From a checkpoint of a small transformer trained on Wikipedia: normalized queries and keys, 309M tokens.
Each number is 500 + 40 x the weight over its row's rms, rounded and kept within 0 to 999. Layers, rows and columns count from 0. Numbers have three digits each. The size before them is the row's rms in percent of the matrix's.

# layer 5 attention query, 192x192, rms 0.0913, rows 33-63,97-127,161-191, columns 144-191
094:488490404483430458453465510507512534483482483415508471421498542464519474470502552468497511516532537492425529502565496532494541526511466501511467
095:450512498501423508442472490447504524473505468531537507452546544520591490570496516475514539571494556498485459466573579529452540474539443412519562
095:505469462512506510498493496475542569468534548476499438521478537516558511470538525535405411512442498476448500543548485482557516499509483505479532
095:520434481544461527424508491512562528450488477484535485447552500532546524497465560478480535529531496524484525515498553456505562479508538521543436
096:547475511497568460482471475533472456512490542458474491534488483503440516509482419500455493474498445589555483528439537589497449499552467573546478
105:510501524549508516511494461487522515519510499479503482494546513535566513459490516432515585524466568500456461566495476554530455562529459565482543
100:422539552558525512559457439493525514534508471572437434506509501411474437532568467507502543534517560482494500453527470482493523489505470506483573
094:474461499453534598501501589458513519454496497592488468508518489560538485548554525552452470504486520532476540505498520490521520542464489511498515
109:575440522430555494468581562494506518515469409521578532489492467584487486495500479481490511496559439473456515552494492511510536546432499509527493
109:522512485556542525546503490382520515461505504586538456513480477497529576514521543492504473524488491460515480479515414544463464461496453486509490
114:525512497490454502543474561505522501518476484529625520531495438486495549520541526521518494468491471533476516463547516480468515507489471454487473
111:488554483519454418464539469509482527547487479489468525541477493457442483528501439534472512500521554513522481499463590477447501553451450490568508
109:519523533501464526509587560516525527454532534551537487544493543501458539497483491512462547538557481422465533532472476483507497408571473420499512
105:573483523529518408529496419578513468521520575522480521565600502507553463531494432510518460547479442482530515460479518482535497479512510466537557
102:549548528464467476502560540505503527511510504477537525523453545492458517461405509455456468474557460496513518456447440499475536496545489532453486
100:481590477522479489388536475486494485528493508492457463428509487525489506522498520479455541578462443539506512480517464487484414463534496485429520
093:518476501471535589485506505559484510546521532543497455428584539534512463456488463497536478465423516516515526565503535533444504434475462526586539
105:524515576476535520507572566496421473447522492589516490521454488506553426493502467544574521478492528485526518484476509490442462430556575412436485
109:514509545417453518471485476502544440477528526524497453420472449530494612472467499503508547468488478594481422534494526540523516479474425516470491
093:475527535523515471500534525457532501466444509451559487488537484461522455574503497476549531486493520481509489438570515500490512532458489494499492
102:484475557522543470498408482526506494525455366466474505475477483437414505448471479412537516502522566538560489437478546506477517503416446540519458
097:467507550468512526529509488487511465504525526509529563610504497546515588521551454509504435508511440492451468510516540431478519496531469491448539
108:504528504495500518508543471415510535506478553430481525551429415491508439546464405583494511488503538537470493505562524458566486518558486463553582
101:475546476485472507520506552522501537453512528520455459569451522477483571553505540489487489498513424437445521452515440534542463452545584460544484
109:431510557558491504469459447476484485479551408481479497447519423487487518511470491407502507502484544529512498508498597555476422489520473538486500
103:459450492541501432490445498451523514521578422472540539559585526425493535453532506546480498433526456544585572511529563440508444537503460514505547
099:487452515525513509551495471502450494556475464442586504526470527452492509522500477510573495476454458480439554525473499541480496464523467463481520
102:509474535472479521522486504500538445501465537546491464480468548481510453556519493561540497447463531497496490505493507524455563534513504530571521
117:491481467480489431507503506517521434522571476534484417473488452468462499489496519442528461507564462504570494434465509562517475447506545471536502
096:481480487448503541446483533582467560521589552499468541543451426480454538507480475493518467488525481576485502476465455533528475469527480616402492
105:441539480494492528429495441438463458512499475510408470425501402475424493495494494503473520541491521518511511519517533494473509507462566504515543
086:560419423485493471521491559474558475512511458430542487492500458544517541491499522486541539463497504500415415499469479502531521509449455437602499
088:504503488497524477525493530445526472559416488471491503489571515554558474511568497532526533477483517553509485404467495509470453466514427462542510
096:585491473433488489481493578425583481459468489446492480507544535489549552502508546497549474477489503494463465532523530469442543495509489468504449
102:538466500476527542510496530465538467521458466497541440519438488501542454512492560564457513574501510484440578621521466555549494443535486524536453
103:492503521555447504505496438514461523530516576482475479539428503430431471452439506549436471474578478466516532499443481503535524575455515561509453
102:452524526540455552567428475485492569562548500450498535470593483506496443497520461496491570450478568551475570527515506536522511517501473481473531
093:490508462504490564441423505500542508472587424507469509497520457530494557521501528487568491466517541566488474452523544557472454513535511485438534
097:566440514445493539457547568489513508449470437516513511505532476522499572498486564565498485520523459496509452518529515501453527491480463433559507
094:530438439484490448511618540484466486431470533495645477524505549465551508473440499525499494567470461503450456523551467506513475488524516476485523
101:522504430519475521504498578460480500442431377558545491496536432514526495508476545557520546518437480517511460476553505502504504511508422445588427
118:519457487468459483479562550513550483454526538562603464466521464511504589507449533526557484448473450492533509547481492473484439430522520467486499
111:500544481525497467514502463539506449493540524467507435509434552491457517494486465445554375396523539519522443481514477456515518491499476478492514
098:572524525576475494577505543472497520499602478446531518458466500500526504500607545557453460518527484480460499501473535534496546502463468525541545
101:534520520501473497520490478541462556502487502516508543508508486484512539488576460458543478541506521460452511438566481523568483484502507478430448
099:544532587513518496492528502462460512482503509515488514603430533525399520474490506581445495466549478486492521487504549527492555533445451487530517
087:465508557493471454565539528480491521463569521458493475504506568472460442505548523514453491390552451487526577529480487429522472465555506516507515
103:483419459497451501511445517477498509491500479459496444461534435468566428524567498448596479518476571531503477474494534520498517553492462455522486
093:471470577490457531536548546444521463440589491484571467518544540415479432504525480518530519508498515522544465482544506411494540529559533458514503
107:517566510510474550590459457447524515460459492513540565501417489519463532461516563540436477479497471544530503513547508513516472428497438549577559
094:478425548482528467515536569441489513508457507437606463453473468531481441518506489511494460450505480511493542484530562524550464533525474402395538
099:501456417504486400435434509512486569528455478497521469448569523518469408509490441451401478480444531457539510508475568495463470453456518475457477
107:548467475489517471486523461521456445446460541517552499585454438499471491467486529524455515533513499460429490517452503502514473503458549508424572
102:517579509462531392510535519515508500482456485465509518427521504523524476535480536472467525449494495541439530457534454485531485453510517443421452
099:434544527570485554470479528496522492469544568508467485564529496495501504494522485570459568420520516428510528499505413472537425494524464500434526
100:478438485475490501527479492455510504458549486480489556458538434476593503527517491413522432446511483562522481504509574545487464530458490587443479
114:495511495463442497437470540553451470499537497446435524449540462471491522475511518526500516508456459479452464526445567524407468508546507521527485
108:475470518424494533480584495536441472524483541501545452577458500512456517497498487488524460505475446529536491467543495514421461511472499495469540
097:484554558497502524501515534494416485427535527574498491489462564497500474551477549485572462530510512502546518537451428483542472556550517526498454
095:505584448490475515517516549499484533481489471479524490498488555428519475500481482522578472495503496485533495538533419557501515576485493499521480
091:496477577465494505522521530463534613557522545479524491487429573523467445517473464475477486502550595488525541482435488453525459500413483530514495
096:497522461523492506502460495543525526464501493535489498460540532576458429549529464496444457445456501520502435498501480490471585566534548459536500
094:555434512486514517512484558538508490486496434412535458424543490527516516498481555504552535448482486507449439490461463551508558446449471462522495
091:534475515491479517499480534506522494475499459406531487513551420548615460568519520455491560474549458511483495499561470569464521535513454481553499
094:536453538476493547522528524499571525482467496399461489449501451480483494518483582491509529478510495549433479551512442489514495417595520500529470
099:572436513480518458417581520524542501452478463491552481537480503494477510521533509531459556498519492539407528542497490487543488490430490493488471
096:503528496531519521418513442474493440557551545554475494503446501523452493467464491530459528544579463491594472570497543498530450516526500560470477
111:478520457518462464474413495483469552511472522427496503513556506522482426422483436504496538483503541463529569480526618533519498542420515537466472
111:463497589499415525573399523482530565549456474517496471539518497472552467611483508486535483488459577536538511467577509485494469532487502504479534
102:543512502538480559513522556477531459466444453552581488460474514536510502479500518561489474466452475475493482428507486459522476487487468496539462
110:532443404486541449457607516536476486442520509563533501494482454522473488465510488535506485545563424485439511509440512569500525509512579469504468
107:547527492439500530562426547423544509463458511563566517487478509472526462528453520552561477491490542511485469482554506518511492436484430529520500
107:555437469486492490495494546538498489517540453603621528494542491525543550548472498540515449483433499516530473520505445510487488428541474485498493
106:465533443501484471492479505507480472576508468441476523443466544552487477521529424474500460458540506537542431532494539519460528544538477515519536
096:599506530436459478484489535493559537468502475502483520399498477584585444446598543529462462524509488467514524453457506432501478521464478523505535
094:482519455533519495529479459513571528581482469440441537505487409470513514523478464553469539487417519473461493546512574537543509505558452487533491
096:538545477488453488428525505555459525509551472518512510497567544540420531478531493582430417451522512529492464514415523547515513525457514482485516
102:504561515448471493459466493482505586558504573472476549527564517520569488506541585577504435531435517542518561528531433438492411479514500536447514
105:479488526454472517618422552481501496530508531519447544475498492442520446489550539469512459546474488485559504469520552480440512485466515546478401
106:463400507519485496471537501462463503547514544525500512525426535519557502470507415448486462492554453531515498518534556511422570483462476492486553
099:515497567508495517564401510448519516522451467507562497492478459471508495478576524507460431460429490503516442545562513494532502488470436469557507
089:544458504481528435550420464468538533457476512464515534370497516538496484456526497473552407473515535451476501455508463568465406547525514472431502
101:498459435533432491527451449482481542479534475552527528480515534462517466476504537461420456567477476467462472538541509521418506434489564485526489
096:580459554516483499483539513543567446467476442528526548546474511467475491561524427530531427481478476476509474491483493498465510509542441506525490
093:503498534483480461517553486499474506457499509416549543455501495556534512448452493576421514495524495489464555418550574446528525508524511566512464
103:466485579478529535497447584487546491473492514529497496448398465520508467522537537505487483459486586449511466496475462450489469494549493536476494
102:485465546528519542485526474458484445539507472455528501464504572441556528498506513526541484468466462497473595541569502559496522490530472512426484
105:490459501414412418399498483529555485504570447494447526567514513503510469506517525548495485469411501545447505493497500442561437501465546489511504
106:470470530511492536551517522480437436492547503498515567545512587551509488457442504504529467460448503440492509510506472512517470521554469533540540
103:492454541380442524480506536526433480537556466451527486549549517587437465487441490438515514506454502493541477527546483463511492613552568525496543
107:531553517507455452501450531484534502535520496517504566470518581505490472471548538415571456627475499476570523442513459466480427545477487521518436
088:501452497482415532559470497548475542449498472522533506454398488453444557545493495460473484516518436491518523525461443495472513468453460520493478
102:510565526502558497478489473496445524477457570506526464454530502524468441495526470510476470550450501566428441476465528579417574433498474496451500
# layer 5 attention key, 64x192, rms 0.0872, rows 33-63, columns 144-191
089:451516552549445452532511482524538559459509524557436559557479543463503544513482550561425504499539523451495520502426490487440518468515535503477506
094:475549535506524550449488475455528473504463497484551542522454472461572469527514518469502473440526546609495509439495430477489501526494529528489537
104:549440556471470488496507544522492545572469499501482497450484468518447476483474594564441577472457456466422533475541515436473453425505459497498447
099:560574444575569550501546515522528458522488498563548538500450509600480480534461559550461520573524448498446496484513444451443502429537490560498569
095:519438392483526451526509507600449518480508532466511494509467506511474491505426418441537464482481479515547440515519509547504455609504522546528470
076:481504480500523463504483531449494507421493511516461444451591453546492567495499417481548577485414493516488497503456583543452558570546513517502483
096:447492555526553547488449489439483561498485544460516510459583528401526511511535529478502480443472511522541514543554472518455517510500501581513523
084:481465537541451461515550519485461560463471522475517561515427449474475477531443628458555501465559437534455543464498478465479468493476499493501488
114:554492445480519480518510510519528470480463472584582447523417467584497539544540548568449444538486451445427509519481557548512528494486510508500453
096:583476475467518462497460567461481484493461438491508577448465513485482471466458534535537479465520469467471560541484499436487481479514475414490528
104:502452470454472466522483575435528516425484482550601482499488472532468475526498543536487511491543467485552527483465443513511506413498460499554470
120:466489466502497422503452443566503531444485510471498470456547460486450522526479429535492497532502542541589518509511573465555506561495542538490498
104:474549516522519455537490555503488472514522503547552508567493527497494511552491527448457523545466426518474521484480489518452488530483588505427446
099:527569529505466517400383455553529526517459521492487469541522547504561428545474530503497557412481563478467481532477512598477543502446432451584460
103:558532492534505539474526566540508449531534425508542452553443440547473509555596520541459536535514471502467519567498517522528464535452532466463437
101:434478451513515447524484496414447565508517458508568505482496438496534501444513514419498526552517460625510484559549497445447485438442482473501488
112:435466450466494436520474417538423578521514481424474561393536486539456445484490507508557450497557529547478438514511458506516543499561572459508508
113:510458513483511475514533553518502463547528513546534488528504492502529549548497463485496489444547463492502481498566449442571533509494507525466488
099:533501527489525470490497442497490480526505494450542475500502548549492450514489564501567434471552418515505529528450524511454500499545498424414510
100:516433467481494467463469458546483546536620572524538518536557471473517479509553525441456540516432478543532588422523438571473520476477495466500500
102:499482502458536499465475500480481534511514454488508531424504559502521525507509526490514518416430492530562464553497497495426495522545467424431577
100:554527512591493443511503500535516498451469515498532467512498500468470425475392510535540507463464544550493493456473473478499488466591477484521508
095:514514575499454476567559516561545511465544457488566516570438522436526479541527573461463590489496499567418554472478550481581575508503446504512491
095:401489466475522491455504521482483473517557517520524554499507529469500473487459401442459436436510521576503523511437457530470522530536482579494515
101:526461534486533457563498462583464568488572452513511467450530492454533477517499507529493530534497531519478481463544552572448517513478455528475394
093:533503476559497458419500549496523475502565453439435518554543502515482452482537561509485488554500517477556506438572489504509490525431526543510560
104:473499548510492542553432511517577474459527501523510516634461440521516507521578558585556490550472487527529446493499560497484487537602419543529486
099:543469460510532501476513491510530509454519517562449520501459471452482591448476568531474444576482542440498520555506467514469530556534467545493460
097:470476439463548426490443472543463527488517449419492548536501549486454517408471508488586471529452573511506485434480441511419551545481526575529466
103:476540528451518506536522507470535538391491514549566418491496496567541500510529465504584566495555540386455484464491534508456500446498509410506458
106:519495549567538495509412467497461438467554433516444505486479504474470505545479523434493428491493550408485531527559500476544496436503526484504506
# layer 5 attention value, 64x192, rms 0.0721, rows 0-39, columns 144-191
101:519519404428446460539482474583480507484459455480513521493491554535488473469493456546504509543519508501531547509560518463481490505486470508526504
095:441506491532482514499506524477552524461527460518485504473585495440516537458455518474489438453576489498485481487470514501473469495502503508526518
106:497489534449468493540531484518492476474472521469559460473562435443490482579484492476488544531499506545443431533500549471485516524522433444539493
103:491470451541487472432465535407541560526511496458490555505476475591524501404467454476587492437482488494544463458486505556533480519529489498510463
097:469538514519475505470513571543529521511468563523497509511466426460525499462451490470517426481483464498501439446477544459517526538586530492441540
097:469506527504540538504462517494571519519507516525498462484529498490536516492550502532430455522461462459558459577515477504500486473501402601488442
104:531493494514472506490553525516438510500543544476473611560496445562505507491549511414437541534491503517488567493594494510454558470453529463452451
105:486509533574463526506525480449446496512446468549488483493461501490539480461512493537490501469469536466542491520475453536460447446480491503537511
099:512520490484528541491476542514572517465517499521499499518475467468510501486484441529468528511495497495461556478454538423479432472459524477567482
098:512493484471473528427514540490491482432520521513490458435460540475522621516495509495553470558446452498528514478466455577569505509518499473483572
098:466494579530522440466490544551502485506461464511569536521453467437465496401478526494488509517401478526512505493489467518618462457483560521565478
108:454433550534389506485519523521531556546520509474537532468492468491431554499537480467468503540461522506514557565510531518523456500396429512484479
089:525570486499525516517478444511508457563458530561532511509454412491510448561508513506552439520521475499475508495454466509512495501471516512462518
107:453497516486550402530511475443518543477496507460461586502493467517432526499445518507503553516596514532487442425545437462495458526546500573518517
106:484468519474458569511504504526408502469529505450453433407528465496444455441608521494493556432494499488532583482518411544570534478461503509503441
094:472411491548527515507508466456537506425488481509487517507479534516466445502463497474432552471421481471555447479507508521443482458471512444537540
098:539470516562423471518513563482544488506531421497467502525519530501481434488561514523538472492450471482512520456531445552429504498531427518524481
108:489477507502511522424489535552505508538584549475536571523460442429534512423552493500531519486595489467547468455559516513539541464479492521438481
096:512521446446493520480468510492510565491521506492539429484458484481527517413466554522509460536480474403458509448429618584467419534521462546543511
096:558502501599545561541471473583549453480497465443478437451463502488519484508528480474496550517422579553466594493446511555528558526461523544560522
103:457483487497524474525501456526558444494575523497522433495597489519557418489455504431526461545503540498547433435470475481497567512452487374551488
095:526511501496369554539544534463481523497498441492519495505460448436467494448467473494500496512462499541558535435517498574488493533532477467504542
101:496513526505455527509454501512514521571462530503533506530514544527476553517532489549501539459513486547502524500493434482560546505457427479529543
102:507410506510507467452487565534486545519504479514466545565450528479523504466430515458467505481463524526514500525490515498487543529595538500505415
104:556458495492614512532569541557464487388481524470539459530475492516482531486572534501441518440445475461571526420559429466516488524439423472523550
109:572512476506469484492512470519482493471550488510459559487565479538464553486527533520460474513532488396510557554464472464526508505475528497519497
105:521480471373430497549525494481445544507532405536460558557490519456460540545450510541550500533560482501471445509422540485455465535527439499535527
098:502456501456480529455516521547506468504458582503484560575478531487431542417479515465482507481430536461555512474507460520506454505474391510501516
096:521478560407492450465429551542459516533424524512501477477438502503512528501525470524517531499536494452519473497543499487518458501543472492610477
106:513529530537516453536503505518495416521522486493490521523509509470479520520560509483537484605521468482508540507374498525587538478574520429470464
097:525540516512554517527559475446495504415467500430505548532481429543511487498528506505531500557465488463496510508486501519461573470532482554459489
102:480520528559484530596503524552489521442556504548438431491477606470488501522582495496516450524563519435437494401484523497514426549499447516451522
105:464516483524437524457586474427483469487526486449513482471489501414516576457525503457478536524572475510486572504456483485577424463551488392475505
097:500493513518391452516459493463497551456467575529548448501512541437525470472585498526528530512497501474500456479501499511511515513492518546448435
102:502476532601475538533474476507463506476540559423497470529450436515448495559471514433466519505585456464497526518480463522545505477476418484553498
102:522485440469533557446490487574551506425520553492533526528452479571502455504537484522474516478554555499459482467492529514531569479469520465557528
104:425491489506463510497496511573460451532502524538537533518500424522447475572477529519443544494519489490487523511447521462525450518474509465536503
100:492533514465461512472492463491469501483540510579503479533541454470478504505493506465565514492475521483549601481522540531519438459571544519484482
096:553485485470550514539498502528500470466494536513528489519492472473490492520481471498601576534549503456531488450414551508430558505580509511513520
101:514490554553461502469504480580544507472503513504470488477530548517452544455460541483534482470506513482496553468516560453453549505471457461442458
# layer 5 attention output (transposed), 192x192, rms 0.0718, rows 0-39,64-102,128-166, columns 144-191
092:540474504508468473505571536470497426479508484448514504411548415533453569506537424492469495509571569485573492502523540488424557525520484496504478
092:483550550491480523446525444391541541503485481497555477509500500470466503453498529475490519405465537482528582507473466483488455497537485508498528
096:453496494584516505506485564503504499543495535563514510527530555535501496498494500499504491475498492479551508500477542469561459497463559496541496
093:491503524462539495499528524518466515479489507461457512488580466510546470495579493532518536516448569531559507484554457525516475523518475504502451
106:431467477483547447582575503531441508498499467505441522564570525514488449497519500493450455517464484443486521557506457444526494513496483513458526
096:461541497470477468549411547542462503489603457550470467495451530487459506465478484485432534433485514485465502480484526449476461472538485491444430
099:517471489508435416505471481505460582550487532482465503501472507496492451447503530535445447486560429500466497546425453496525494557561506607475593
103:480509469561530544442536498464501557485478496498463465472468483531550434534589487536562511455493536528474554409551480568469477553514501495568488
103:500494529446523479564513487447515537493513508525457457502511564605459488489575461487512503544475483530563549512489469471536540458498465502512508
103:464482448482555453459527492556493464491518443548493488475579528553575413539505549542511491442527522490498535527386481569533487533489538438515500
086:500529586531468507502409556590454541471423460446465523515462447568490401508548504494491502522475472542477444468524494517479493485538560480558510
100:504455511520407470525435565535462501497512423498515464560534481487472405515520508612423524449555529457464493462462458512474400490469467472503515
102:533457497492518561558452479549513407504491570482521493438523518516501423501542479468467435537458508519522506542591537465473576500499508555561465
099:476475432460462519478453547480482557521448460564478491514421407482530541549498464542495486548552467550447520505524467478547499447445520520530457
108:515526519565466507448451558540501622480508515572502475497447492507517500568525544500486476496560478442504472464482488514491494458452498505476528
114:430395519492435530503513475437463518493482484388503418505440518484472494473487492446438561470520446454461537511480537502438525482509475465459493
103:420508502546533454420517557465597586465490473498495499514403504461449539485547474484480526479492532571523587492495528493482503505626539555523502
104:456434487484489559453431509482505462529485444445462594495481548521552454521558492549511472488532486563544503505454456536450579518503466568496477
101:535452453485523529515488428411521487537527484525396444476464498488522506564523425540523498526536488466519486474523503509527477493565481535445450
103:615517484576513529451493535619481508468473478537468462436553513519566512531497519469556484490495521501511439487504552535506479524486505510574470
103:485522501492530431530507527516543462475468525473490494491475456466532560540490601496524553403496489552433497523466510511531505498434566495528504
100:451463540539528484493458455451564499476518452444430537457486529524417478507564477539504492591502481493477512467518505544489510488562454501533469
110:497514498457479451518510522493477498528495512466498495519534517495504424465514506477474484533558568552483459503505532425564467501471433500436494
104:500518448534526465516459494555452572523526443545444611506551551497537499487559548498484473485469499434558456530503460541497485507490479584566500
107:474513484516490445518476462491526503417442510513564509504441539534509465491550542470507459503437534408484442542502458505459458484536523494515476
110:525498499522525461552552487444459514494527539551486479574570505537563570454499468490541522565515497477525551536465452420475530498534582489493569
101:452513468461541478452500488522524547513483471514498549512482543469438572524578442547547493540507492604460450516520451424535462527434486439478513
098:491485482495482447526496551494470545512474434503558492590548528478504543462549508534390542478555536482530477549479480496537437535526456551432502
095:537481460541470461432504457555452406483498472536517521526512443545468485499534504446503515493538445467540489457508507527512552563399495534480583
117:501502534557568482535463560499495520546494543515554508532554510512537455510522490545583556493530457549529518445545404478501500514468557475547556
102:457556552523550522463498513488492521493535455499513475538474520540568471511491475501572483566470510511484519539438484515443523542570581471451458
097:414481502510505503406475496426487473538493551458511462545534501472506569477482438478587518580477489494490556436493473485563449503485502484467512
116:484521471536527509476526491385529443534469524412575536506504531480515528509519504560558520525477562491475548441522446560490492471425514462533520
100:564551555525494521527499476516568475463465574487468397489556529521499508504496545546478525528451448514539505509450588568478503533540506407490464
091:552463524503511460543484582499539524517579554491524522429488502550427497436495504439498499543526517467458541502526566422446555444524487542488554
081:509540520581559492504507451517475498562450527583476500529567475533531564466446552531567542489451473463599492480466523548522517519509458485503531
102:494440533469485527545466572550506540523477517559476429509489493508503413489516496467511519492568427474530461490512572381502494516459479581544504
100:543511527457482526501538519463456445541520521465468463512481496390473488524510478524490473419428488387455441470499559493463497487487542479549490
099:530492567506524523467547519468523443528414595463504506457577540546542471510541540504603469591412495472523422559511446530511507532481452532537442
099:571466463507506474497481486646483461538414519614470397475437513512510498536502463486473497529463539512491467534477540505451515525539516536528501
101:528499472514534501422595570495491465503488478458440495483551455506626557527471483490569553508486573523511509514557563569481496559453520449503496
099:480519483484468522539502478451510464494456554530542481522493435556545443400559502498504423525570501503558512449452485476573484553522569523479543
107:437468542551433508533438506507520488524497508487461561503463533604440467437517459429437504552502570473561465525507500423485485512501522491528527
111:501445480503481492517483511428481525512505584438530545454509501466524475499634445485433464440498505491529549542559459486504511544486500522486529
086:496524481497520491508498527522406538479553475524509465582600518534456429472505479493491421564508402456464508435433492494506514479517470553475502
097:562508448542473493531509501557514430528504510561544456497506546532548522580423550535571535512523501561454541509437490578480417459470505483435456
108:500462511430438497482498502522463580494478485493541562439517497521424466472454520494473554505574488587476395517428514483550516482495403549474477
105:520478479518507490504513459502489535628482467483445565439421535536476408447600497527456516466463528563482508467575470552508488493489478502483524
103:417517526526516523585500439437472518461485536482506499490539464578436489442556500477467491442453494480511543483488459483564446483489497514561498
097:475500485535515463637515559525474507445446507455506422486500529527459485553567484472456489512549454467477469514417504467517496481526563478513524
104:477509505537527474463451533483459494467453447483499543564505484491489461472459575480536508583478456464485465488558443497549474449506534424564480
111:559459510493440468482405507540433531485558487505509490493514466473422481489442558476506506475547532539453519495473489538483474451518468529534434
103:518509453590577513463541564489489452455517461580485475531511489465501541561474521511456560491519480535444521445542517510507454431454529426557439
099:501521543456558527510485456472518472483501507599446485532422500473539465593455524482511501535491607481510469489475462473478575512524471467489488
096:497468506484415563415457465553504542498478492481446583504424510530530502512509563477444456478531523503518532525484513467460551518437459456448553
089:485504456478532544547462477466555533436474548448424409492463488513463503494495464531469509495469469536531469559466523496534515543518508529443516
103:525487514475505487462497470519476528507479507508535530450555540508548469421534495536480511446485545526426449506506585534530523500439522551512503
113:524530489485530468490458562494489515464561539505537483485489567531430524567493590488473518440516499496448518546491504556459508508434496581550498
100:459474502488483526496426490495463554550589474514437480446545486593469491462520438563522471414516482450513497513528460504532460531543453539518470
103:565517454560436486527506510591490521537434449494475562469488565550468481495509496402407559466477516539534495455527442510486543457502485507522515
114:473549471445495447524567456573537428551439532523479504533501402451539493485522510426534460562448529495513483460512519445531566533367516458478495
091:513536532477470512460424546503501512534522460444450530473517463463396458468493504595471540466460532478503466492527519468507491533520473549522503
098:500511444476521536419521444521502528475521469472480500495570451536517521497497574553499425455459518522455475539451446464521461531440451498543476
105:479433512473479466536501484532502442481454461452449605498487507509495504531534522449487532524529552512477575483523485529475522488514417570478478
098:478554464489512511497484450535475414425548518455485453474446447523448498477531559545466550437355568394513422523496498465486446513502501449474500
088:522516498543550469507559419524432513493499577452405476522452519551470494464515515503473509525429519468528528500546449520474490560483566477537562
104:462505492506474485489456515453513523553571543492468552492507512475446534498507528477495507452538491568474461478507528533521453483524482452494528
101:486423464468475482476490484500467546434508501506525542498596450490518595398467592462488526463524509548499501524490497582480448494496540572493471
095:523453520539557499547446497500494480444463499590466470465478552455479527544517491502525513540476487535448521486487464573492519551422473513489597
098:505459515511516442535511535486452474472540480549506540479478503462426520526467487395511496521504425525476508475466440461501582460530547542532500
097:470477500489534487485458469482496490526522558467555473483465587465560471510568489456428502499489496472457471514479471469492482569489571569426508
100:447486468447464558522469564519568476517523479474504433518529485484521500556510485538544448474430469473437545528445524498532459520518406457444491
102:466507515536527465503496409413531414568493468438532490468532476452498548441494427475458485519474503516521565534545480466452547476566567534540532
090:506461555510502499518452524432576485485493481478421533495510523468401499497522536528410428476541534539536552523506488483481504526469549536526498
103:594492470499488450470504515542545504472520537535507532423493479523494519467415524561502529477472488550432506523483466481542475447523487530495492
109:459449571537474548502491468468514550500476474415475529505460477487439461447507494433405500456476514480568519532501493472484560446518441510508476
095:522534496529471483491462498503503504496459528536478443572460498518506533449454542507540518517487457532485486466564533473540494468537482529525476
101:485505473524549465510475500508486484510533518549450480485539445501475556477439540542531474471524461468492554458515473521501535462557557431587533
096:447494563496535568485512550474496496465560522436511526490548449448505501440559498482530478454446488423524545518565466492460503580464509472476527
104:525448582517470534479603469493458447471465548470444465446467476507510577633532502492523552480516490439413481529506535507477486549459440493545481
104:477560425566508418543465467446507580490545551481494586499467521474527437436495521531480518496538493526560468456473490459546476504553618549492494
093:440494498486526535438500517449484495532490517476444514521525571487465483490506493441489485537518583519567495500504516443467520538504492505522504
098:497540539511483442545482562505545515528513470497532503512518498444564520489540478445475503491509451585557504515548462515488475468575495519455417
101:535458424558575524476524471535513548423523551488459510521515466549521390547531501510486510485494540450521498460552480513463534487511566516463493
102:502477546530481508488510480543477478552512566524474495436442549532494508527538513460567567482529540426434540499460486583498483465452513546428481
108:476426499535450469501494461533507512517485525512557510439525458533501557548516482560526457505498463506429480513519479472548512523413538457432430
100:453505546459547522545538470513510504508467400485485526569484495461509483409476490511478429454510509527474535459476498507524467492511463473549473
087:422530480483474541533543502464553501486545516515558477451508569534483446492520480550476520447446513490554548532517474465515527446454453412508495
102:487533504480513436503405491497470486510527412462494452494597500532475462520505490501484496428532486517508509548517498462448547525541484486503433
106:458501525470547462486500470521552506457470482546503496492479509522429458502496479489538468532441509431386457509539525516566492477417428445516517
105:513521544535503495463508451471519447529534482499530511494472470505474491490503489547624463450495556428453507455498503581534432448402490501485505
085:562476534581496527492519529520522511486484555501610467492523498500432526596543524460461483487469425499479588541496514519600519445487585459524527
111:461479456458565536509514569455534437543484502528377485520472485501545470461467496590549493541506533542487456475490422539568481471467510485457513
094:481559472490510481460471547455484496495467432525488529509455467588533478464549469473542476535485501508520580475526476536473500438457468521458465
094:517522515494488485528532441478470489540469551483451441502421430509501449375432525549505477487486529500521432446494499469485503540464569428467505
092:445520529516584443482513499525496505510522479493461466524517534447565435474516606499418464520469518528487536501511523499442547409489498564537452
106:462516455526498512477473510503523441511490515455513514483486490567483548508509520540562456484591546466495452511508497508438486510429580528475446
094:478490495509452513509496477517452472548579539494490507552574455506586541521524535567469496462478349499541512491564493474516527508548511524522494
082:534554429571480421423494549551503499528487444474491556558577571514523476408479531474544497542473490536469536475518488539552473511501530521553517
101:425565534479503415524497564554537437509491502462499519451458429471487492446524576448486515469536537534568459510495478428514458552521506574497503
089:488571527479524502529545505543486492520499510471506514528559475552567531533551482537510410487560480560521529498477575509387529548576464527539443
101:574480485543487580500546464516585548487517521501579495479487581535518474540504423447519428567409477518490470530494469504523557477444487470482460
090:499481418478506437486435457508492507454501425508450616478541485508489547475541502482476462482505547539581530501535406505470457498520533547472515
100:518478469504471504442538444486485481524497512501536472579483530582506418480504580494490458474421565484562529543475549463495511478439560487518468
107:479547589507545475453484488498522522490482524464520430565492529522523503513447451494495491533491563488487471509536500483510536486552536487470435
106:482539491500480565552498509536506590564467519472425445485469494411562484542505507402461509496538421588466462556540521462394524508517467504499518
103:527445453538441455458508488447492539460485519559578540475490499525510580538536486528544535415518546469506501513512453581515445543449559513461465
099:543518531547486540515471487536376486394424565550511514565497463501483473535509516553555467502482451500475524464500391524484542549495510458537550
098:481526518505505435499508564476567518529513457502561471505523465443476532566433482474519547473566442549444508531511518462555474429530494543467519
091:461509515507537445457450542469511486600504440537490437519474515489539459519520437481512514545495506486459438512523495503488512487552516479384432
106:530563476544540537510505536556497435464485559480485537540547511481583511572474534564552445478466437498559560468489458458507511472521498507502551
096:534444519521539551568466524461593521493521444431549565531442476502468571493471506503459532523512543542577567507494530484451505463513479558585518
097:515462520487475508433440474529553535482503524539551479503525499443426460530476524469468457530450495522446469563486545518492513497481505486483439
093:594437494512476565519484483544564568442516520548551492442494516531500535518521455483498506512498470517441514514490514488533512453569588486515515
098:443527527433453481514476541442467536541526478451494443476564485479466502516513448462479469452541464561569503560538554497457537507513434534434481
098:476523551536519499546506497458509519489502507448478474508455499510468471444581495477555486554516528522467550453518488546560500394495542549549533
098:473510457532476490482528518556497525558542533533536609524545543449523503499453557533460495485495507444456484501486478465570491452518483507499566
095:497446492498480494474484570472478578578515486472555463476547471524535469478514510434475485509439427523599511490541539492485491461498447514473498